Part of a small language model's weights.
Architecture: LayerNorm before each block, biases.
Each number is 500 + 40 x the weight over the matrix's rms, rounded and kept within 0 to 999. Layers, rows and columns count from 0. Numbers have three digits each.

# layer 8 MLP down (transposed), 1024x256, rms 0.0924, rows 388-406, columns 0-255
529517511467489527553508469548527457538600500483586512420475536518530517514507586432496535503426572522504493478475507458500504453533568506448496427554440539559469425519545529526505478539464501539524493584491474517579460524409478434448498512533503463506529477587502513528424475486415517446506528506535484498490491507463401542468518565542484460546530548508474520487529500445430534553566436481555470519574500478463483500503545428506486515480523511506619516518426444480537570504490484513509501468464526482523568511447452528530512539491615481546496419536442634505515496498403500471432513522515482515423558455431451514489566485450520481488453474490493531504507490397438485509493504515462551567456543465491536497512486413469405527544531528489537488516544473458504508543492538
577528457437500539495537517519488533511506454489447477470482483517498499434494494594548565433541564474525526466526587481492488449561522466539550489533528468523439481544506524548470437531511459436578542380412496576537518487502530499467487475440539449437512512542506503552476443487477524476533599491397479471538476426505490501414520542538505528488463493503519489506482519501529576528501522559516517508453560490556486540472475543560503453523568553543562490555457517511444474540528422463493590536489538459475501515525551491432515484499377526367401476479488492459484519475511515563462475469497476566468438596482502449523466522411541447572505524483527544523465469499513525434511495531536485487498506489537499506448473475511499529505528504491419483466473487500536554514474463
500407502541572475492553519516426516486391474514503483503441425464523454506520523502467581527461497532476478501509413475509502498468500514541501527497522568533471563537517490509508468498529501472496504480471511452474486486550473542456540546462514493518460451478452533483476460557517497558464501524445508529531430375489498508538485513539478584476532611418563433581505575478492516507534461451538515526534572541489479544485529517524501540520551490551634459470572518506535549480490484482465464433412515506509436463531485525494546519488504563466511521532498563512482570425483499492450518430473453441400523533508515469474539451469483476545495455444552557456557510426505574456468435522527533505472546480449411550541527533515470544516532510503436489480547460490446554536501569
542519482534474521506479457572537504587546495498487487579525516464468537482540485501497516512483479435549410423447505468472521473491421470520527485529466522515514519562496540469556460449532508505553456506504520510479616544520436475517450494497479568473521520557504554504514455499486515479518508542491438458487528462540483444448488519571512413485590497532421509454594458470491452482459481556504539496487556521479442519467512513448542538413432478440499462609531507468457523461590528520508463485460509529499504528455518480487516471452473488534523496469472514421490498554496556477465543506498534484464529522438491559471510514496517519477482519463497493509497490527516501551546496628444511509496491427449460492488431442549533551502535500512460621486470470492515460596530505
538506449515515437481420433514553502483464509569518561563499459455501467515499513439414415472482425503594487542416521546538555510460524453592468544438515513553503490512505498515447476499529411499493519493523524471478542542433532520547517504472572529502568438457464501472518493409485505511508585505461531480465408535507460513508474533467511519445531518473492472536418498489519423454508468521524483507532537562511490477525519479508472538561534452553415537470511528455540498510568510493414420566586509446475562534483520517562503428510465555499499538593496559501497572462513509531505462452574482475522505473449448475517527520536496464518445478448528439505502525504499538518489506527528534488514499507510519515478483521457515465532519506513618501512462580506460441449494458
488473465492444462523547530489538478507455559497560487458468527512450538498444520516489455488457497504514538511503558473415472531525441484524558502435493496571471499481467452454428479481486533534525582510532497565510469527489504555523488520525472522544441519471481501452532507491426417555512482447553495481539490553486521511490494503463489525543533495471464458573505575482492502479492468542455396491502537549492550459517512541496549495513520520584611522505493474503498447505536581432475486474518521472496520479452506515487480459553514510520531552486576520500457520581436477537461564442529480590533451475482517426525508478545448539465446528472473435438482502528498501500385516461512517520520522452576506430478475526433507500560531542522570475415489519397497501526565550
548487460523540464527485483538498551532532522429503576525531476494515499492453484475538467526498585504499512513520460492520487465542458497521492498447518425524542545487566448496458461546481532422432417487522511495543490584445455460357531496514502513481512533476533587550604483575462406471518460558472451480460494434502536496542510511529498521504434428500462529569557548536541567493492474472455531403544509477601451551534511559459532457499553473549450473458457502507527482483508488514519589491408554494503532490550563467471450539432511510489465440461523478527393443593543525569533502474489482487485491513539502464486441497525519524477519491464468495498474539504453525539563511585490453421485454572445525528431423517397448436525540493516515502508540536486519533505521540
505526454425619561489490527518551477489426518542457506472514519512527449526487581502486439524482529442482555449458494504502506460458515462495487545559545497478515486530551426445551534521528410502450535533472495548525568456520507539533432464550476448497488460486516534516461522414499486573435515572492435555536489543464501541488437499495514497570574487483466527427484436462551484482523483590578487495460487497561476495508483505506475482442498536547548450520530551513521516541379511551424427459491427437510521527499496488518520466491445462516550543482459498496569521510433460623529527507503576550574468435504481505518552500522470535394512457578542515537466579497481458533454488548556458513505517460506514442473494477530465524438501552506456391535501531434512493543477505
479525529477476504573504467523525511417451536474568502471409500474496494477571559423480542474513578526562528474477457512515474450521555516445497537482505545494512485497502506499538460510540587514533469428474524487393573502479547501492512571440452529532526496522564436549394502452502511540543515501545467508492442534501444492495458424489529489553486559518473459559399511594479562520452475542478498590475470540513550505461481544504503528565436455467484514492499525546488519473512455518512458539445531492420505488434493458572529464473587518530502506491523463577438476469529488429527564484487536479503491432446514466501459531544475458468492450533470568501466480482444525456434527511532530481571474502493507494619504476493501515509500488566501478519469437499522526518434543
449459463399532571468526489456472459492522502458516409512511513516547485492431487481405605467553555498490482518516517519400488431512519460488425545534493536444489516539548512486503428494485556484469555540507454511534519457454492509474437523494499491511556498493531530521515493500535493416524535522514434537502510518498483561387528496459532556442496486504408500460497488532499566540479461485547530479487480460512491557511459502413491431474562579485506481525504445517531507530480502522495445457516448588495423524452502454487499492576502552564486480546483486498549530495485449522504491543467382532594488572531536453532489473546514570465504499591505501466487536561503453468416496518544555498482560516516545530531506512469479434450511523488448622488422553501501506544471461
522559481490541544489541551594493539548468519499484454518461490556531521511458515515498526504470458536476518510469448484551460449536466524452498481527368579551469558526587468579491512521556485463593508496519575555426563427450485494566529438503507471499490509519494529505494543501627456526500502416504390505494460527491523396474495464481496480536490452463532459488514467513510518460521491488516485517483522559523463540502494599522481491479466408507511439497431540473462425466507589430477445543544512536560501515508589464547465553520429501486483495500467526475514461484471501505484484474532471421470492556447494429524531435461452466513483488454526505552470521461475480496469596508491533499444487473484530534536536496526531486471558503485523440478494513475515526519482600
441449530453437480524506408448507499514446502506602494532534466474534499543532520464476551531509492544547490575471497515527576489499474507537479520514554466480490483512485531506520505584515566553497576465479498405557425548465581524385514521503548504536522466535492451520484536496464420495542515474471526462522507453467518517516518516507529503510522510518520547507514520473521504467529500490428467541508546501568530542479497508490488488453559533554500463457516445493499508478454508442559437494491568481471541506388410481584488522475492543531423558585517491512516506525487502493484433429418460485554506470484482533482477493501532499458515460580442482533495483538442509576489471491548420462498483472473491436494437479506527501459509505508509530527521503522526482498450515
469548470454404443530502457498545510505487455480516495492479540497559502466569435480456486488510509466446525542496486497507538542502499478506424483482571521453438504496573490484515532499489507483500468496425484496545505471541541483502435518449509545563544487479525477513460487653465571489516495552563444517474551480400531449581514525490507544478546528480524555542494503523515488515462508603542502432462463505502549456504490470465534554495551532519442513431462543494518486502519534540549471539574494475468551452477508441480587491499530487516497470495504441555487560509488514519519513543438465574457521556459607529517482528486506547497451487475431533490457420501406561407467542488524531555526463480466471519441504489461489408451485432514551434550427465472477548496494502
510495533429510561516517475463479539593495451505491449529508512431495508505524568466527516508523459496515453450572508459415434501529517552534519515434511558527520565520485541483518604477441486464423504527461494554558477578531553540465439506472565475467500474504562502523455520497500496475467504497514455508402566507482464554457526525502475532520525457516442489523543422510482469545561519455445571480504618489474422503477553539504509531523528496463511485468518505529469491543428497540454455415525522538461500444423513473532491463562425502518500504502529513388524565517455498509502608501503462451449483491516466499505467436455533525480479514562510494469538527482495530504539500521432509554511484486478509546527492456531526606479524496514456479511443533401483497431508466
475513507481471515501583536499496533506496485507540446484488519487538564488487491480500550532483498460472468508499481484613489571459486515502608491492421476530555542549510506505503482448449519502497530500560498540386485531471500473474481454386505557524532564491525514572542512518507475465515456482503506495481521545530467413546522477523447461525514528466475512448518485603580507547397473422461439480498608456447500498537449454520510479484491440550384513549481534480491533590457554415456506501575530548460485494561503455546486460497514505519454480508424502455555468525434496512463466538476454482508457474531465533505471477509533476543489490508485517496513512488477550495541539492490525530526439455449498451554539508508533522501601538536496473459476497430490453485506540
499617510509514539495434484532533486459405468482489508483562492462547437529487476482507405384464542444503513484491489494508559488524547506520407526484527491515515491506509565477516514509561446426523518453487501557499549417526497499487524502486485553537449484410481500535413480507523480503511500509586517546442542511464513511513490433461523441471468484543490456507567536478457493486517463426499514568527535548465501536525510502534458468576511534493534543516532501506487520441538499547440531517498506507519484510505473473438442510539475607471480442546506511547450540577542532567473468459466508534557462476557555555451559535474520561519474504504492492547484507486471439510494564515467463496481527443471449572468476477527442449499451507525602482548434536501521483508423566
568557500475511558472486515441488551522511483558490560514512480418551466517503390483462530508458500478532490492517457534473505552481558529471473498492470475488530439497523463561425479501446461451541465496505456539618473518535475561503532425475498495459505480499519417528530449482500475537491489517500498519485616398493517458423526535540482464494496487509490426502555437456481471504507479501446453524523450570499475535491553430453538522485479489507526432553517487572511456495520439469477478561553456495464482495556499466479556500496493448527499484587503565550461533580491471541449511541494466581553555468570536537482481522498537556539516505474474499509582546474498504540430482460462522457539508485516547512377441422520493483467523447531532455553487471474485476516543595
484471491458486499471483489471509516472521533484466457506412522491470550477568495521488487519526496460453467539493524503485465546472514545510530488462484490430504539516516542472502468518468626494478432449536559521496499471534532458494427532518524475423494513522515513448494479511495531443530593539446496451504418532484451472490527464542520515470517547471586471523475493505503525500446493466482491483425551496587479511556513488533512506495546564491431502499528519460509490587539472490563502510544412450508509525572511563413474517540523528459503521509533527473459502459567511579504551492501488439473569510437499543479466486397520548454527417487444487480497555563486478470484517558562484518413567472527497533503592528485489468451520451501480499511441526524469486520498544
482448503593517581455490534490528520442476439518503461467527488453487457480530559479517500504531503575499497467537548490473514478481545470467506426489591506551417444481553486519486549451568542519572579528519535532413460533473546475464524433476505461515459525510516439489504546508500502540511515472490487495490516431520422502543526521448444568456509492452531447561464523524470583455551466550489555488514521479493495582511514527494518479519515523445497565504472545520460495516467520526468482499535501491559460428479522491522495514456556470544446499503509526473444565448513545483482506464473500470501509419439466479520398515431475449478490532490442468461527498519455533579502438477560517475526508525521560432520461423493445449447547539530450499518550550506580536516521535
# layer 8 MLP gate, 1024x256, rms 0.0953, rows 389-406, columns 0-255
482514493451576443484480547528486523508496492482506558463401580500550451470488510453455561498443547475495454536524469500553523481523497481438547478417580504518527458497541439546469514593490555547547562515494594512462470475466531530508438492545530522474535474470411521490509431455541568486500527504548503448494507492590520401438451517558477486509489496497472460499458470487488486492488503611508507521453568497472562517418511503502442487448587497466438487441467510498582509533530498476530404501399564502468553575523494491493552494448500523468480514484430467475510508476430477520628487559445553534519480510560494458419495443503577456511521544539492560419410484521499491521471528514573479457517524496500530464579459467475527489485532462579482495520537507570541570611504533
522518461480489477529476519491476479423517443538563542543440552516468533518423451457477484435500512455557415477597505496510465588474492522562494465490531499458536496466483491509451477521458522484497496510514554482453450496540552468455570487522569511501533542484519410477422570460516509528513508529477497544495487498552459493520523499527514487501489516511449504474502452534441520521544482581516541446489497451514566559532434533521515450520547530424520437543449524500431493533501454488416535492493490487508578472459524449506449480433520520432511514498516486524510540482391529539392434461518495423544452532481502453506420551456514493546521576489520444448515414564580532515498477470490484513600533483476546556568577499569466453489503483513461517500583558544527452490505576
512525496433525488548505546538540472444497448487503480460508532555480491522505443476529442472492545491516478547547517517479457444446574393506495488480460551460440518474492509611488488503499510546567552555499543526480510480465525478372501490529516518519505476567474515486592497505520549480466555551512545500451476442444546445512556448539506509393519508522486469520574500553423444447549555560472441477497502493495494494505448504490501515481459441496519528440516461481539491529548523527463503479481530514569437473501510492475514491560506437481568512536492489459579505483505465520583454540429575483498570492530509417575531499458507495456439494516445479500523542487499462466416519531531495518497494548560454495485517517435583396500418524539549493508451524434522479475459474
450489440551537505479486489568463550505511551439437508457469462508499489506450552531475508520546522449539525540466491531459499466506516553563523480490492538511505470506497492473443475450519467539490624482524512466496486526475535496556497526516558436509494488479430453539527459576493556488456517495506504443583457575448529513583535533463545486507533507524458505536521476422502484476468532531516553473494533467569529453471573508509475444527615494463528468490504552491532432448570514523481458509458519523520489524487496515505446531533493492578541520463469566525508551524553558481529470488539521525475475453462579461435442484494432467491407502500454435422549542496464495445462485476579592494551473519522490466448407532520437494470522510458523465564534576547483477506505480
611523520474390513563494393514465501460556526509458555479451507555466523542452504511431505538492511521532545488438474483448526488546541517528591514508471520457498467481451410541441459466483502532518458474541474497484507499510484460543518444544546502459499441477539489523448502495517529481491442469508525525540479505485500458506587480474425505496586482453510529515534511539525463537529533498431506462503506446535513544544441526575489441569472513485517537523457533455509409477502540505458523511458540462525511512544501511546457452514534447492496515443508465460479536492528503581509497492400591466448500439565551535572439454530477571443521484443459555491458516541504561517503467493555534497484543494519505550522510443493536490518461487476534487535469502448529495533554520
516481525498544523517419525492478473465524493490450570474507525562516511413516444505507549472536527494517563455517422480617531398437488521571448439462488582540470477453523551513516437475617545428546513533470500477468535547442424487519509380571504504485548473462445495509541429492533483540497497524583537548447494469529490471484506515513444494484493532460504569453477660496538506541499478538451534513474482479588531523447532492504410510476490445492469608559493513501502560473510499493501457594499527446473500532434463534481514510462523522603444476579481503482529457463506520567553513492487572521480452516425502513529459539443435494547515536518430502445492434473525448514511518484497499482488486494560523447466490485465585469436494503490492465490509537540517497558477482
552451549457453577503518490554426497477506523447523500553528480551500514463467491523475525509531525507455515520596486585569505446536483496621507514393496582499511569584539494522430509505397530565518488487565482514436443488515547450518531432429496510449445447462480451526474536514491563522550475489542479488525466539457508508460491521579553473542518487561482537576568506533451552544575561503411535497381459500527574534490519507512467497488508440519514517473513464507508514489457520449427432568454514454495454515503476538483440486463563471472459378514470479491474544521503477546495443431374460543432484441477544472498513441503501495487487502520502473474482516574451519478485474454524510563474534484514502498554468501605504476480547496540535477502450493550505462528517536
478493482518523592575464536520428446506456508451533508464541559479487490513470585494578526539551450482520554453522488512485515517475476529490459425446570468519581544524511520487471460565519542458508525462498547492443419493480495513499386459514452494419480469473449537468453497504499494453553482432566548509514400487539419545519520542491499492535475423497509496422518537518426559479559496476506496485530478450534543536447451610516497493487456444557525543545445475513508476439527447576494455577517514543446462541458495444571465578535503598522517462533491484499550606492544517462499555518518544501448539531407507437436457622486502484515513469484460458502466450539473535574552490487487540512490498534538551496473493521578505470489533483481513511500432458528522430499529491
526460491473564540489539519558482470450566473459449553538525619462507455478464407471489546443505492533566476460559449510544470492425509526472554452491527548477524560494492571535462460527470552470497508465497537541443499545448514477474569437555476533554525525509536458467466519494446557518442491588605550501469471487654547438476518459531507488496505455547571504458460460547455446574506491511491507478399552510546524477520513493579429513537460528507504491529485506542476451523539526515512483540442525540473541507495488517440439493543531479536466544521457528481534530494492515490482507493458540472513423391463528435502497503474492485531514544469423443468563475568535555458505473438473515471522531535502524389498499536520476450464461514524475497421498479536528519510475483
423625439509543591455475524458467475449463534570450484503501430466489473514435504413452468491500421361491465561492470528447565446464451525464416534543543460541500493419472454533498499448538440475489520473489474499481508576532484533469485430550559487511488445528520553498503455517613581474507486460463548499546557502486524457550560517473571492417484470499490520548458492460486559504538522502487496556536532460508484491507453549541459444568588461468462560460466520478486495513546563467470486513460556528522506546467549426499473474517537490527503508494481457473486497440455483475571503554489530534458578465476510466447499524470532513507451440474524577465565500494457527474541516521496525594454467455516496497536531462564463565489493544536522487519526548521553503533489511
457479470542546556512441545486512520604516502538500473454562508572474470485512527493492537516474483492505419450497492498515547507530542401531444586446494493505564424447499523545511402511569540476546475481551487421460469540457508553472550509506472498530507462449506474472454507498502444518471536590523398530510556432554512469532485445514510524474473508499483479476491542525483500490486579487492476500523388441510527489514467555500483437445477464495552499483513491511537558456463527536503496506440530552499520560520450493569430459506526487530483440479509531489569575561477477516491475514463518500435471544386470503533493549417479532536563517530479551555503506523466547509486497487463503523524500487578454517503440465471502526532496561483484455461526481520509490507525494
551488595474444518563468518579507515493539530459451524516534523537522399536483469541539443517506526450475429474506487451492583493493474531601510477487555461497443562488478545522473502515505574484476498549500599457475396455436524466525449492467523515490511444528444502553560481487566497467456471502569622488539482492537517485506522514537466562481491386539496510469511487509490496549439510485483536483515517482496544515496548549489511534536519473430432522491500567554490539454496500511480486550499478507521499525478519488423538551544487511537511481463457413492443464469510483555487478481570542490441523507439479438471500485396529479503561492505447592483485504534495534484489473538522545450535432488494435481475456528505447551485523479507492455489550525523529495563519486
540471548495533513532515514581445434476457478470468565468482516496510476505483512523577536549473507498508567400500473553475462477544514512485476510458463532498494402520454481506495453566546500481517592484524483515456432573462528472529535542525524503489471489504475500484530482544472519488487450538511534484552503478521551511399531531398480487478427558504427515473472515575512488533584563511566492512532492474495543460536478499557512507477545488422515491411439571552513521463499522540463484456461583475444560495487567438453510509483476489567493445476442494487526550463472519497542545516438493485516509391437537444458465529473485505579489500465448500453493513533527482467433491454533529526576508447502543465503488516564542486460507579473543434486502538499456504503527506
481579505423490522569500474538508462439521483496536487493519497504483541541507530499459556549483508482499502487517511465549535487452450455540516407469528463534512433579461498509523459509462553501521530479560491509397499620515531535471514495487517441473476512485482489534556460532498551489458491471438489548567544496506490500468482556591456466468579525495511530504536477527484469551565505537479488485445493463525558518508474459526572509474547474448476499493471449545488488564509532538482490468464510530471529567481501472526536511504483503497474508448487550468474517487470513451489494502556508441461574540465493425446420495460544472535561472440485514549462481538541496503425500525501497512467476413495465504522505442623476446483520496524462496455509547534527462541531572
455543503460518529461456433513517402439474479510467465518546541479551447548468466515513447395454540457513435543458470485408544449513537460470463531517525556588509536595521554488472520423450519506496492430495528500492475505510451429509517518484492489514505448523453530543433516583556504485496479530481480425548586433484530493528440468482505502466476502536557517512496521486484587548473478533518442584477508519506497499559525447539541472568536456497527525468454477486480545475521504484491500494487479502547500469509513449468502503517498539506431471493405511454512544507545512534552515451503603511484474459523556437523543559495528538460492505542506532525490472563434497515555496521524536501533467466532490485513475463555475551514473471489545413537456439581532447514468560
493536487525528474523509558482492456533537450521514569479437551527521493516460418475453545506533458412555522542489448498543513480505507538538512451460566465560499489489431511464539480471499478439502474484505502525476545449542581502534436462461481404467500481494484498502442490506512530493534466479533503408506524505507477410543467555480523518469589419506489488538508453546489488499465487477500526561482479505518516576488487518496531542561467487443513525475474573457461462565534557521531375584530539526479487554459520501445531537480526547457508465581550452504467437549488501522525519551554511534562485465478541490475489508526462524473454486498546520459472486489454474454502441528378515509466452560467548547441430471459517415512406467522514494509532534517537506499506576
495491415503525578501484520454457551490454464498535578577525522537620522450436491458472508442537479484511530487531466489480510455529477527500518508500470509456514522571579555527514539490537545530473568514494546532515428486523473500495470444586526475436499510517512487536522519484507468492525552464570506495559489527532439558512521472472536496472450547549384496466438453506439460492504491579513489459521465439467481478507474542505527447554530498465527483535485485467492479489523502456515503589456529484506500512546515462542517509553517531523526490523517484528577510419502485567509408489455481455574485472462510500490433470448493492535409487515488535473468530491521451454567513403510513501509526642577463472444510465515482544601552484422427478505523500493468463509558511
518555476503479511494476543509522535453512450553499506503494582558498468514491530466584540515455533469471491547593521604497500532491560551508450502454486491503582544475471484548457496538497474515491454513513530517467500480481508469478514507454473494467536448516468481452456502511483487460467488495517536463546503572635489446547525510465465534443528518467509491506487475562474533542554624520526498490484427493516464537517478535458486542402493485397505510523449524494549470480495546545552454482571555409494519484445565415470440488541486497476496449506539514553477479508504526500504529507488522460523455454457507497490462500426502505575482543465513517513424430495491485495394420495516512461523514479508491425510482507584528471489489494510543451495489577570509431560546556
# layer 8 MLP up, 1024x256, rms 0.0977, rows 389-406, columns 0-255
421584422487519507445531507512482549542483471491502470471503509444537475538433481516466491433419529511466502535472461486455527374475503522511523477491427538448474487420536596424513512497485543484452527510498519585555552536528400482495438483516607457513455512535462536531543470497524564530495551496544505466554540432517460488455440538511596480481527473543496485468495527452516543501501437501492508455559507441500433506541482505498455477527475546516516451521571513520566539469441527532516503568569532528531467512522475574477473511511544548489467522500552492554487551507492525547503546514492485570429481466474523482508479475464490489527485505476490443492538556542415545503533445497541484449564499566544486580467472429485506559514534514517463488497455495444577456492482398
480548452464452515494471569473544536436520438547500510443519526533500537526490613519525515527566399492526478485562507495530457536437423453526424550481531523494498456520435507550555527542470475520555504559517538552484442504380557478470504470497514516491398455493431496562461472516455446435455468584497472509532502553488502490518535511506461504417507518496555421561538448532502449466601543490526598434504485529535505419517447491480482506396453563493458501510449499485507512505516491475500443477511562469517465529555469425488488505577525492522566562432458506502421577444467462475499465486564518470495533523504524546424491461482481508544493492510502494551504510536481452472532517520465470567436495501565517508534489504523496524464562467490445560549514543530547534512529550
484481548531515485478521497473445487535513473540536495491548451495531488530525469519564527466511450485437517510543479460497571502461504580550468522584496552482472524595501522433501473441542553511527499547450502464498438479497535488513462547482451507534541507467460501494510470532522501542548542531533520482490484439424487555464476550541471469500516418547490523508475490439504551495497424546479504448538432480532578457470517434440509541523429530481456534503533522548513546560539492464454457503439447525532454512466501516535511505484523511524537563515516469532557488511466472431517462513566453520536510529420491446433476524477515446565487509575460461467509488552475538486477524500453534471535500546498490497505447510538515544516539464526519470524495561495501459512428497
531570486464483526542483439497493527536458496560522489514589494484470492512525460464420516451505474565478523471566469507521500490529497517493511570528428497530494496489473460499505470506478511505495441499507472542474502492430444473512478486533507600513513402508540511531471531498484467526496536496502498446464472488512491459488439508520468523488525501467538425587466441573508518499537499490492443548518459512440477548532461452497504542522458481506423529496514535437526488637498513462448500505533524469439574401492509433489491474541540447509461505468473476504508532422469479562534537482511474432505463450583479534534632536518513531565510474454493564543484484510485469512456435544434449523446518496479482583526590457497527492493460463485525466482476510487533520493503544
574515496477545487640474516488547558495514452459526463503505454495451473410427454436439479489457563513542542461460502508550497521538489550561456526503520578453497452543539483518488484482503526457499517489495467510511441495519546514471483523520543490485505518492410496518492465482506448440517481495473463535541508506507484520570503505539466497450533501511524535469493503460556464509566466550444494459533515510530540506553472562538498467470510490556531493464505456466550433532443500510501552516461455510512472463500543499445437568551458534551446454378504570577523544501512477514424502542536580517481506485482508529466525488500473429483476464491509479555469564462448488516468462568512510491535557481580436484468486535515470460469419474563528502502501497550566564497513564
540465502517505548551500440453504563535585458489469494496519439466432503604497579534540498607490531518438510507500513495532494576563522469540536475448485441512495421456520519552490493409502560454534479505481532383492547633483455571482579593574470496414451531421487494518536470530471441491492465559474457546483498434477530523457518508387432478464453529510465584499429546505474580502499474503557518448498449443557495501561520531515519466478499464493509494525509470487575495456493459477486499445531519580429537480449479485555529511527528497469506472506440472478559536501523488501473515502509510488417489506521495478554528439487541558526531502542508497503539576452499444450472547499544435517512447500487559535466501480454402497492500547478461487486500492542453486524484504
479565459426445511469469507480505470479518491527423529471421451511586541583470446530508414514494538479519519482473500484473531539387508488515473531494434458478527490419502509529492464498486525474476521383484516455492557542476459486484525577455446509556543489521478497530554437505475560490492529501444471509546510517504520489492534580473585504523481557487524429489486435458536522472410596515553599428606527497455490514469529490463500462517521530502512470522517496428478518546492488585441496505590485513484540501444459538457523519541465465507468514508528529487453454482559539481555471499525577483561556556487581581537467454486511540510522508431522470486476477533524524480504518546569446496533459544472474493487450477544477444551434536469501643546479447447469492521496520
579509554478450500514545487502522502452494492499446504473495464516544520493490464526557480535517531520504448531440496511524580487502518466454505458579446540458455397517463522481471444567507509461447497492479467461535561513526473507495473485464509537497486505446480489424529409480489481503496435559477523565522530478497497488491472509454478507527470497455552466536503454429593490462493544470475551506493536458446565441496587508526562490450533477456518530547483520428420461498541579520497460402473508489519545489586515494467547520477582514472516495541508516501524470517571479465447547549521489495532523512532471508463592466473513509458451490540418568435566503476520517503416587455547528520476562407451565471452471450475508552509482522486607516500562495465478482490481526
512534492557470450516586509554488458552422503453517491468481499545554441547531467551487539432550526508450430532531474525424377441459479509528475510491471583505466474468507529518488448527502455502488512521458520501518602429525533463436480485559474496523500466508496449402493461522519517530517491496483558502441472447505533468564395521512514450483583492478525418515512509494523466513495539502466513503480502477438467607467503538474439525489422583490544453582525513505432495468502509468546483497514550570437500538458504442482414489478535487486458559525468494570487455527521470554490521540503546495534493470525495449535499475530446484566414544476541382485548494451518480544576521509491490542437515552569519453512439428481539526497467459471596513514432492524504540500501493
423507500549506540526457488475466570532492484443577506470577464536476489421602503465497479487428538443504550417510485461484497509490479590502550499556495570493532532473601555499548517481530449562487501516569488509503551532504495476535476452454545527494489570508486495470481538534496511481459563466575473488547447468474482458521470564560529524496538487480501556442455497420476505452509461561450483454498437514519434537544564453479463552493556512557496526457471497477520556574468521464512541481477500540551494499505521508609565503486518485502485445509480478518449504537462491519453489512521456504513508510487493488456444471510489465499484462563491470550550462382473506465512497505486443434489451512484535492459530518471465478475430526570497558567500574446538572443453464
486426476471433419539519512478494550505567509506535540515505511566513481423441493508477513460513546477483449548511434464546455525531520471463513445486490491509458488511459475516465410474530531473565559433517510433495485494534468447534523464516509463499552530540485446558504473490490508489480475456522462530431562508535573498466469513498486512533507487472452475503545479512514497546427524553520504530447505547527507528504521551503486476581471580422528501508542554515470510437540516475513546486523531471515469490529468545492495521476553500532440511521504501465463448528453536461519457505509478519516406500525507529546528538524526502522397460519445525518514487461485453508545549509523497487563539502532475500423441482485516540502479512499466499486551458502539562547521505
393511453502530452455463399483532507489478460531527476499428518540483535479510527368433444449547467479503495538428430542507447604455527536534499530524465528436524503503582542471456477540504547566508493520437523487482571522510460505502475467497539546554478579512543463490479542490489470510491530537542440507509490478452511480550404525401491554483519520505457481515424455503471468485478469502467558551499522517511534517473470470516479471506578469535521510539514480426459513514530449492517501563494492429487509530486483531531549433453545545521464527548500513535494540485505520508512548505480495513532450532526487578475440546508493566537517517517504453471472475573491449542515522448519588546498510523443530476502528430562500494539503486503488449540489508502533483483456478
474462583560526458571518546467456474502550529465448498470496506516575493559497537469576438546487548495483570531535515512478499487548515526448459513524462599536473480535514497506559493537500483438495606550486485496481481551470488492609469502487535466513479491437479447431513532469518440554543467496589470411514466431476539493413492510387433499510478511517442465469506546566516511593550576520574518463530509482474505480495528468558516532482536488466429501464497512578550478561530551494494534436483497479457475496516481478531534456469477520482441508516464509478473516430417454513525548520470465452392573433492518495479423498501514518494559511498436496465492479538562533498515479552558508492488462458508492588484522497536514513462502559539527443470511527435482500485536527
489411492541543506455449486529532419513419518524402511562488528537512485522508494578465512489468452503511520504522420557548428458458556463468550440561484547480533517493551513472483536411456419589470508466473484535522561529472489535512476484544514526510470500501542511522526524459530489438504499470505485455536428530464512483512494433519481476470519494486415565531486508526552545496524501466514495444444531527432527457542528491475543502443505398515522475486492495530532556564559516430461537514562459513462468554471553559525533449468531459452480532572528524490518420489516520502487560499456454471554527479461515538564511474521477560472506497452504517462485474462516512546453471445504582573520463516464480529505547527482532500536513550442492494492497455501449500431517491
534498511461480495592522515430460488504538463479525508524524509546521569474486528548518515519489514498492544431533477468519425508507505549472558423516542466474466481502581506489535510508575497504453487604529492494492479510568497520506489478522514554438562486560498497580546515449497468544466555567506444551483569495467492500455396541455470457504515462540477537515444483550536546527525532525523504522492429475496482509498508432498492527469466492458480454449538462492503511544419528453555543541439509503526538444501462513528548480514559526497403468500510548467513477508531451443409469495530491482513508570561430570564500490529495402538509565505481547476514424480543447546522542473528531460528485495449477529464465516492513453517497446455467551494467443476453531520491418
493523453520486523514490556583471545506557501510474499570481524469563460494518451471450549577503571500505511517521547479549538481485535507446535506479547505508506479422523516502505506473511490444505500439546524564513450518546546502517533484466488494433506468574493470546416505485500443514545540485444536519494413543544467464453516581403546537473509506475457452468465537473561608476511560443513471403486428515480500555442425471562481492489492550469493503511394497585499426457506480528485511580547516450510460551438467467466590436454469487470430482533458529576457477508518443609446497508416499512487481453538529433562509558511543504527474451476536452466512552505534489496529473546522491533547460406455478483476484516532553530520465485434474514468436446576479522527450480
471517513519414484523509515551479499515503506512449531510502512522588545501389544483486543538478547509522513431505509499480458547465530505534483543488495524572511458527555459532481478525479551508517470542590474498476577524483454484491529462517465485508535469469515538508540492503469499514508531458523507530478528512502519494518484544501412538460469576498499470551475440505523499564571549469556558524492541474504492520524475571498466441552520499500478522456560488517499514497437522458449523554483509471472447463542470500512485429455496443450520508484487559511495500519507492519508482490450465496509506482483468473470510490461483528459655471531488476488486573460485455525543521467483458492473509484512496540543502448472546532409474520465375560506617555476496586470485421
502483471503470511448463457472486479540510493481504492491536428428469586506534429507509596463496484533486560485450476421472508459480492449526546523455521498449440483469545537467523514529536570592520518436535469480540488556494574561550480520522532399516538528494484454538525494490537525570499516496475451535443513459406441563412522493514528463616451468506495577468514514530573488484467481451507499521473458490524519491441559495507542477515488524537541481476485540529496512530487462459485504506506473526484574440552510588573493531413501506500507502459459455487531525492522544514473472492432481468435513469481519527480522482516457490529523510417482455539506543484556521512546563506522463473536580492520530550497485477449495527438520533526450527493482381439477530509530438